From a checkpoint of a small transformer trained on Wikipedia.
Architecture: LayerNorm before each block, no biases in attention or MLP, tied embeddings.
Each number is 128 + 24 x the weight over its row's rms, rounded and kept within 0 to 255. Layers, rows and columns count from 0. Numbers have three digits each. The size before them is the row's rms in percent of the matrix's.

# layer 10 MLP down, 128x512, rms 0.159, rows 55-105, columns 0-127
088:144124178146114095147111136139098161103104124107126109131118158131151118156149111127111127093140105114116136153118158131175111120128130158120131157189122104144133064197156136141065112114116160116121143139121126143139148122129143127145140102114148070106111148112145102143115158134116132101138164127165121122120119132102138115173093125152121146169134150116091123122132144080096125081098
095:170133119132159131119147116156110169102120158125123094117142154093143137120089114128144153152152110161136087129129133141150140150119121126134120140165131113096191146146112144097108158172102123104162150126144121123129122147114112063115159148113119128151105141134144135113164121122124117141107099122119138140149135139114147134136122157153105146093130144153135162143091164149141144100160
097:188109136166149135158148111133150131123141129105132117098124122108122154139149115137144136135124131109119113114072112144145099170141136144104109160124136127161113137136103128103158130126119150107134111145119158116134147109148114049147128117129131071150149083130097110083121150143113121139144147123105086129107068123111117120171113099112144156103097139121137102159142128160090131161159
096:110079127115145092145135140161117129141139124138122122123129118121117190109132098120129157118177092093134123155141144109106105088128141145129128125061118077137149116173137137142086097096148135064117127112136104106143136121138114170136106148117092147093132103123091122101094184094107106132115092136171131133090181183098115102163150120149151162099114146142171165115115120147172107102127
096:088104143132129118110130105135143087105155153107120142093117151124121107146146140155134160152106121149083123109128144118133099115115126099151124122101101131059123133064101108116172140104172098121141124112129135146125139072109164112163135124124120115126136127158162115097066084136144098166148128141147104153099149120167115120163163119129160140081127109114164127125145141186179121140142
098:111095068107105061096125112110139130112118147121103129120150108139118123096128122127120158139130123137100149121115148117112129112091133133111099108132107166150123133122129173111149179099138148126160105074108131097077139152140116075145125146097135115146161146124145123130117155116104093115113093115105087133155146136086109106136115171102148152094154149158137149123121083136082138130172
098:150156103133118090111178100130131160140126152119132116113100108143123133108112107114167150131109114148140133109113141141125134132147133111144141103138150122113122102112127129160096109129123112139139114161141122067150164182134134128077110167124150102076112125132104153149143124152081108101122148115128103155137161105123168137138150127148150126100132126132164129143096097153115125156103
099:139117135107121125185141158154121145084114111149136124153128136141147121119116090136122115100132150119102118120112121154102167100150149111127173113156124117124116164134186156128126148119121164120138144092094113135116134112128161107122127100171123148163100123122146138114117113068127150142138129164134165108151153145106137137105121127108166140104118097141126147102108107115109122133098
101:122149135130092114109146141123137130130100133113124151128133140116143125154151129100165160129128145155131122153189150109141114076121110124142122161126145151124121108141122122106097157108140140132170153134137111142123138115127143124160129144131122152155141099091148101116144071160115120128136127132130116135127087079135112115159132132126132127130102115142122097163129072145118127115134
098:150097091139144152132097138086101075125173102178125115119164087125141125153165123139100136164135129150157102156138136119091138124123127095137089150143136128112120143142088132146094108104123147077135151163105150120140125122141139129115139078101126126124143095134117136114174157086162111137119118137129216147134120118082158114131083128121106110129128145117154132157132168092126125145141
089:154130116096201112117132142126153136143066113114128119104119121102121128133087160131138124129078129141133119150139119102126121181130134111133148121102123181139126154112088099130090133129145145147137157148122131159125155127137063127100113149100135142156111133132072131080164121135117100121110155121129135167116129195107088144121121164133134121148104156111161124107134167136145104157097
102:127107162097150184134116108126108143099106078172127143123113123114130123117100111138132097111145142160134168158143111125076138096133129082155148154097153098111101180120143141135149114137139151132124131116150157129103113116110139121126106150128165135164144114108112110110126131143137120125126122148119134169148159158095133128124171158137105102116138129128140119129169135091127126127120
102:119084126147128112154112160101132173109141152111133156123118135146091121093150138136144155110130105106139150180145140165153080147150110115147151071120137124156185122105136116096173109150140112109138103176119149099122133101138118112122149117116121127143145156105136141131136110105089062137130085098161140149139172105084123146101148133113147134150149098088112121113139177145163147142136
097:105156171131106128064143115096143141170107131120129156101138103099113114149104155150149118133145127145135127098138130117150125127126128138116126126096110174118124095128130118182130138092120135149129139134116159137154145140153103118149142116145128064142125126151119121151089161192113135106119061106136130141172137147114125152106156189104167105152142129150130124160111107155166102098104
101:137137141128127134179145173124127087135118121141113129157140131134150143138130124158066180086136135120149138131144147120091132112109091120125149128099123126165108093139150117142113152157124149142141118127143095157124126148148112089145145104125205127167126136110133091122167138149162154128138109112142101132118126137145116153130123144141135096131119133115110138097124124097141174158119
104:153141144120108132120135147157134167169135102120148153136117119102089147133098088103123106120127112142145108130126142167142116120115084067114124133121127175115148140093104137120156129108143125068149099144135133171086110123140133222156127144161144149127113104137167132096159111121127167133134138163115125128077139082127105147114133151150163160168134116118155142141111110171048107164153
102:115116129126082075122153135123172104138156141110163130127127136094121130122131136129112098151139104122098118140112123102130128115121116142112172105167137141144087126095155136098153095117106144149143140098126117161120090077108085174111121136127126127132142157103102094140058137108144082124136102120122103109155121119124187100097075116086131142185140140116107117146131174155130136154111
102:124112128146157125127126102167122165123146117117143152166118121144148138143172138118160138138106122141129145160112154137085127146152110152130106113110123081117145106132130116136136134145150120132163129084140082118117136120122150069111162174118178112145122118119115140182142107085097105117142107124096122144055141130142141156139152146113142179122142153125135125127167124080105131139122
099:123159109133109068118125154071128088132121156070149121101141109150080115148139123115116109170128125131091168098097132116166140181137149092162132134138143101130054147156121140125147134159153135110096169118160124100140129167175124093106137096131124168144117151121124111149151122130114144118097119149091114120095111166128158122130129127128133141105162101166111139156111162094111101108101
101:116126136167066175123158151158152148123114104105100162128102108081130108129130095080134109153126120122147199135148137127146128099108155155141109122101180143179141161067134111133127146157145142097121087167150116135137110138116148087157129123100174116127106110153092118071132145158113159165126115105125144113136128083145097144141138087107135122131152130143134115132138072123096064130128
103:160136148102148062183108097140141125130152120142134102131155158113146166148091131136134142123114102115116154118146133121171128118118088115111125140162140132156119150116135117104108105127109152154147113130136142162089116121115121119147161185142139141075110127148134108146125100121157129153147144156154128113077160144095161158106203144135137105182151154104154149109116113166157181156148
095:152135096106152083122117160119178128121121138111170084133113132157134115101118139137140165158108152172164121105121136112139110133134123177122124115138101142096098171130111124105128106153145148123109138139115157120135170086144114110153143154107125130119103106160123161109107137124130122084133131101129103102164137107088135107129085161144095130142127126168090152117097077157104131130120
100:135111149146130184051150127119145068095119140179156137086104142092098106135149179095122122154096130126158108144119124089121127079108098110132136136124116122094142108138129130163125139115153125171106186140128124143091106119138110218124137106128136104156112155119117157147128128130159072105158103120149145107122101148161122180139128131135139087105103146094175099125148168130170119115112
109:134144085123139106120117156084123136153128119123168119123121094102145118118133106130111151143127128113134145129142121132091084146102107134141106127108141095170147110116139111117121129075156105102132146116114117121119144114155170141115162122142167151145159176120112170089119107187122118130105107193089119149167144125110148126108143167147160116115093126125080137122118203095103179113128
107:095114116108140165156131130133117139125144088107122140130141140133141152090142132150164123125144130133152142101153094170124159173124144115124139124090126117070169102105150135158122127128111077113125112128116102138084150137107135231099135114140142165107151125142140151165114168150157132141105111138154134156111115214104097152126140120122112120099117149174116121119139128108086165128103
103:142119086103128114114082150106113121099148149147115117149158092154109152137121121121138174108174139087149180126094140152125116098114136124141134109146116099150059111134099104106131134134117107171129118120134151097111111122182138134121146132126115175111117136143136102142130149153111133123112122135146112121110180163120133133120127124130064095169121121134124107132106142121172145075126
097:134124077152188166065097121132139120132140101124125121093126113119128107121125113127144084146140160166160118122107137111156162103141118077121094110121151174145187133109154142137103121111113112126136138091112142119113150122149160151112083147156092129132138196129137123130143143096181118130129110109142161112168130118192082125115120143121126073152172119176175155127109141158138121143115
099:140134138144149086145140103112149176089141124123153108127153083128142088116095138122116179138091111111086061127117126127111120119112126075126117136123104147120140142124164140149106131163150161115132110110130138094138125131146117107137102130132137155109153131132158106118149145159112116153125139092108128096129151060156104150146107130143144165139116143122148161155146094147121121102124
105:120100122130080092103110127117125129134133137138129117150145138109113133141112114121123118124120130080105112110147122086109152113093152114121163142141100079133119107127122122167156147166134118107115093100154129176171114107127084157161089138142138101114119102158110092146116102111109083120159120127159097145108148160104083124119176140149111120131103143168118118122166133153113160112142
105:138097185102116066145125085114137133106122122118128122145128156156146157136137121125099133120059147124132152111139147133117116182118163145132132112121154101180147111113173091136146162120115129134143131102166113138141096153091142071082118119083115069115121117160082133144094143121137094137120141115108133109115148122096138149127165107137118140172142136128102138103138103088148118085132
096:143151106168077122208122082124156115150140120125133106150130124096159125187130175151102114130127130144137118087124131145112106143083150130121167106130122151131066117113136134143113140165102122121092173134154094134075136166119135131132104151128113116134116165136092163155127135194117179081126162109126165163113137131093107123126137156112153112150141146127131144160101154103064114131117
105:079123187151152114089111096140124149110116124134138109150130182143156149136150112139164136106101124134163147151158113130131095080117106092101125129168141106134076136113122111124105097126117116072159143140146139127136125151126085216109109130115120120112153156094125131099175145071121100118150101126102067110157134132118110167148118126130145161144133152127038120134141193143108122147174
108:149139098144190097097122133125115103178147132141136147113149128142107147141142131159150152113144101112136056159142169131099115144108134175137114145130164152140189079127136095122154109093113093149154117125115142146125149106169122109125142118123106149108119095135128127149086126148102148097157124143127113132174079120146144105144170106141130123122140104104146157120168193137150124155175
102:146097110135122103130138155116135128125130162154132119117107123140125091094140159146164137159120106076128137150092138146110105122140119144147121099079123149118098118144088118097084142129140130137121166166122164138094083125158144083108126098121075131157090087123117131128128130147154116131141136107147093107191130098156058140129100102141117160159105113191117133142139121092167110143136
094:150110143100110110129118155153133099085055136175142149090126118088139129096163147138120161079166137094138132162137117129095111111135119111107140129128108123113135119132153152100088144091099136128107149146138139124144143075116080174129144139126111133133112132107111118114138156132110144149126141153156159103103093136085127129137103149112172138122132129116130097148129165128132134108144
101:154158161108078177131128187152137148146123164164098148103115147108097106101160122133126129111103145169142137133139142118116114081110139117133139123182161154163156127157125138127136130146099149105131110173145146152128121139123151207134105121131131140139173130128145148132140114116101124153138131128127134124119089104154145143147121137113127078128116146118100084143127179127155112168111
092:140135160085126126170103140108134145092124149118150128148143096104109138144128130119125129123151110132148106123155118143121123108142129127106124114147129124140104122136128144131121125176157115167169121122128094145148129130131114065130117154119094135070148120107077132165185137102117114137123117082124116148136134069092106143122116148131116126148130128128142102138116145128118149155098
106:143139140109173119131128095114127101101095088146091134103130100115126128096126136119118097117106128079159104122146109113127111130143133089105107157114120110107128142158122115110140138101119122156125127135092112127135151136135127122148090116145164107157121116100125101062130096102146041098102160139145128111157118121090110117114126098126107122111101177102176138142157176157119157120155
110:094126116091125193111147101103104159176121157135122143162171153137126112134150127128137137135110155107126126114116129114139157091131125148123138115115146166174110098104102109145168164134156099148156129125126114133150123124152081133104089134106108156165135152148135162115156147142154155079107099157182127147148127124198081121125083121132110175135141155097144144127150099168110116139117
093:156112097153109096154173131106160121114127150146115162121098128140153095109093129164108121164117126131142126124110107105121137145183128134150111098135145130120181136153136155086111139147164137122095111124146143145135106154134127164151106142142148116144092171155142134110119132118143130105149113135154125102144157087162126143110095120106139147135129112138163143126157082082163119110142
094:123118134108114119107152166115109101121107125125112110119125110129119143108115138132091119102157125124114116135143128163105115130115119148104151120130124136124130117112108148118121110123114109124114114116123111123112127129101250088115171130106092160110118106115177119093118133081122142125097151117133113114103128111091119130123135112117105123114115124111114120090114115093121148117121
094:113119160119091121138106107156102086125143096109111114142102144130125139153147110119099110077164092177142145109116124137149133150146094193143164110080100134124152131125134114100092120157135137126132126107102124121121129084092147215147144100124128091125128155143138137128152130163145120152130072151138137135149092110159119156098143125060111118094104148118062096099109173149113049115122
092:144115177148075153099131151113117116085147098121110155124114124121092108131136111105153104160068165109127097090135134102133122120146142114137111130177090092098166139135149135125103177104129131105128093112116146177106141164117116138126155144150152062124117129130155129160113111117103137132157132140153173140099121106124113131109096116165087100147114100136122143118119076100140109123113
094:120124151157105146122142139086124132140136123111130124114128134087106118096110121110136091113124146122101102123148121111123112151115122078135125171142138111123164136182118111121127144119166091127084137137127113138138135135122141154127187138162108201155143124113134103143163114171134164141136107180119116131121123072145084181117141123141113105142121153122126139150130104093149129150126
097:110091146130195157130107083138124138136119085119121094089127108138142134109135098144163109161129132198098131155110136130107113155128161135087134115106131141143112126146118123114145115103123125133121115115157102099169121119122090081165137153110118124139115078154110147111136115108139112176154085117166077166133121116139124154091164168139105119131132111124181151132138102144116118120171
101:117149083118179140118149085121107135123136104165142103135113080115131106160139126123127108137106139130145128116080144105111129178148112103145129128097132121162164163140138102152179121127153170123113140154101097127178125113154125019145107141121158117109132119136128143141150140144134134148132152171119126077126080135186110092145122139125101128120133150126161121113113088132110131114166
096:106081155112125164058118049128103147096092109134097124102143144086155109137146105162132161149127134088135162107108141132126139148127162131135134104107140134150097135123139126119138152104115124114143117152138136115104121116118113195137098143091135125126129130136117136106124151100154124124134130119182155100100139122155113149140127100132119101143139116139095161107135142183139143175136
102:093120120134098157171139135102159091124134134133113107152116134140160101151136172150098116148165116128127132127142113167161108139150137103101143118158118119099089152174158125115159127130140114150127111161117115145123100170135095159126121142134133183140135173112126167119164109184135107095119182098129120120105112188110162099152137129098127158083116151110096140121140174089094113130129
109:107126089139119091096092137136119119138141094097123138098104168152139102112147141134125126130146159143109097112157114100130136153152150072123103128151105096093113166092152133132163129108110115113130202101125107151147093138143101092138132132101124146137147131118127153152145126082095134149109125119127094106101146178079099104107168143088116152093161159098196140148133118124076080144171
101:125137123146103155124145130128125081118152129090122151144128175102138105121158125140126153141135164113114117103148157112143083142097141146124137143123109148120072153096133122151125153146141118135149127114118112138144128141148146108132135116106091120120151106146161136128165138150103115153141132107100138108128150138149098094142131117127143097140110109136130103115145104129147135135138
109:116158104113088129108137132144137156145147107150120116131137136132128137141114165115135105140117148137133119117111130111135166140109141092122161119125137098116138114091129109125096126116160134117098145134118117106138111125098061144111153103131128157131117098176125112137153136164146147149140206115120139122139096145166133094123119124154145106138145134117093144133137092125162135121095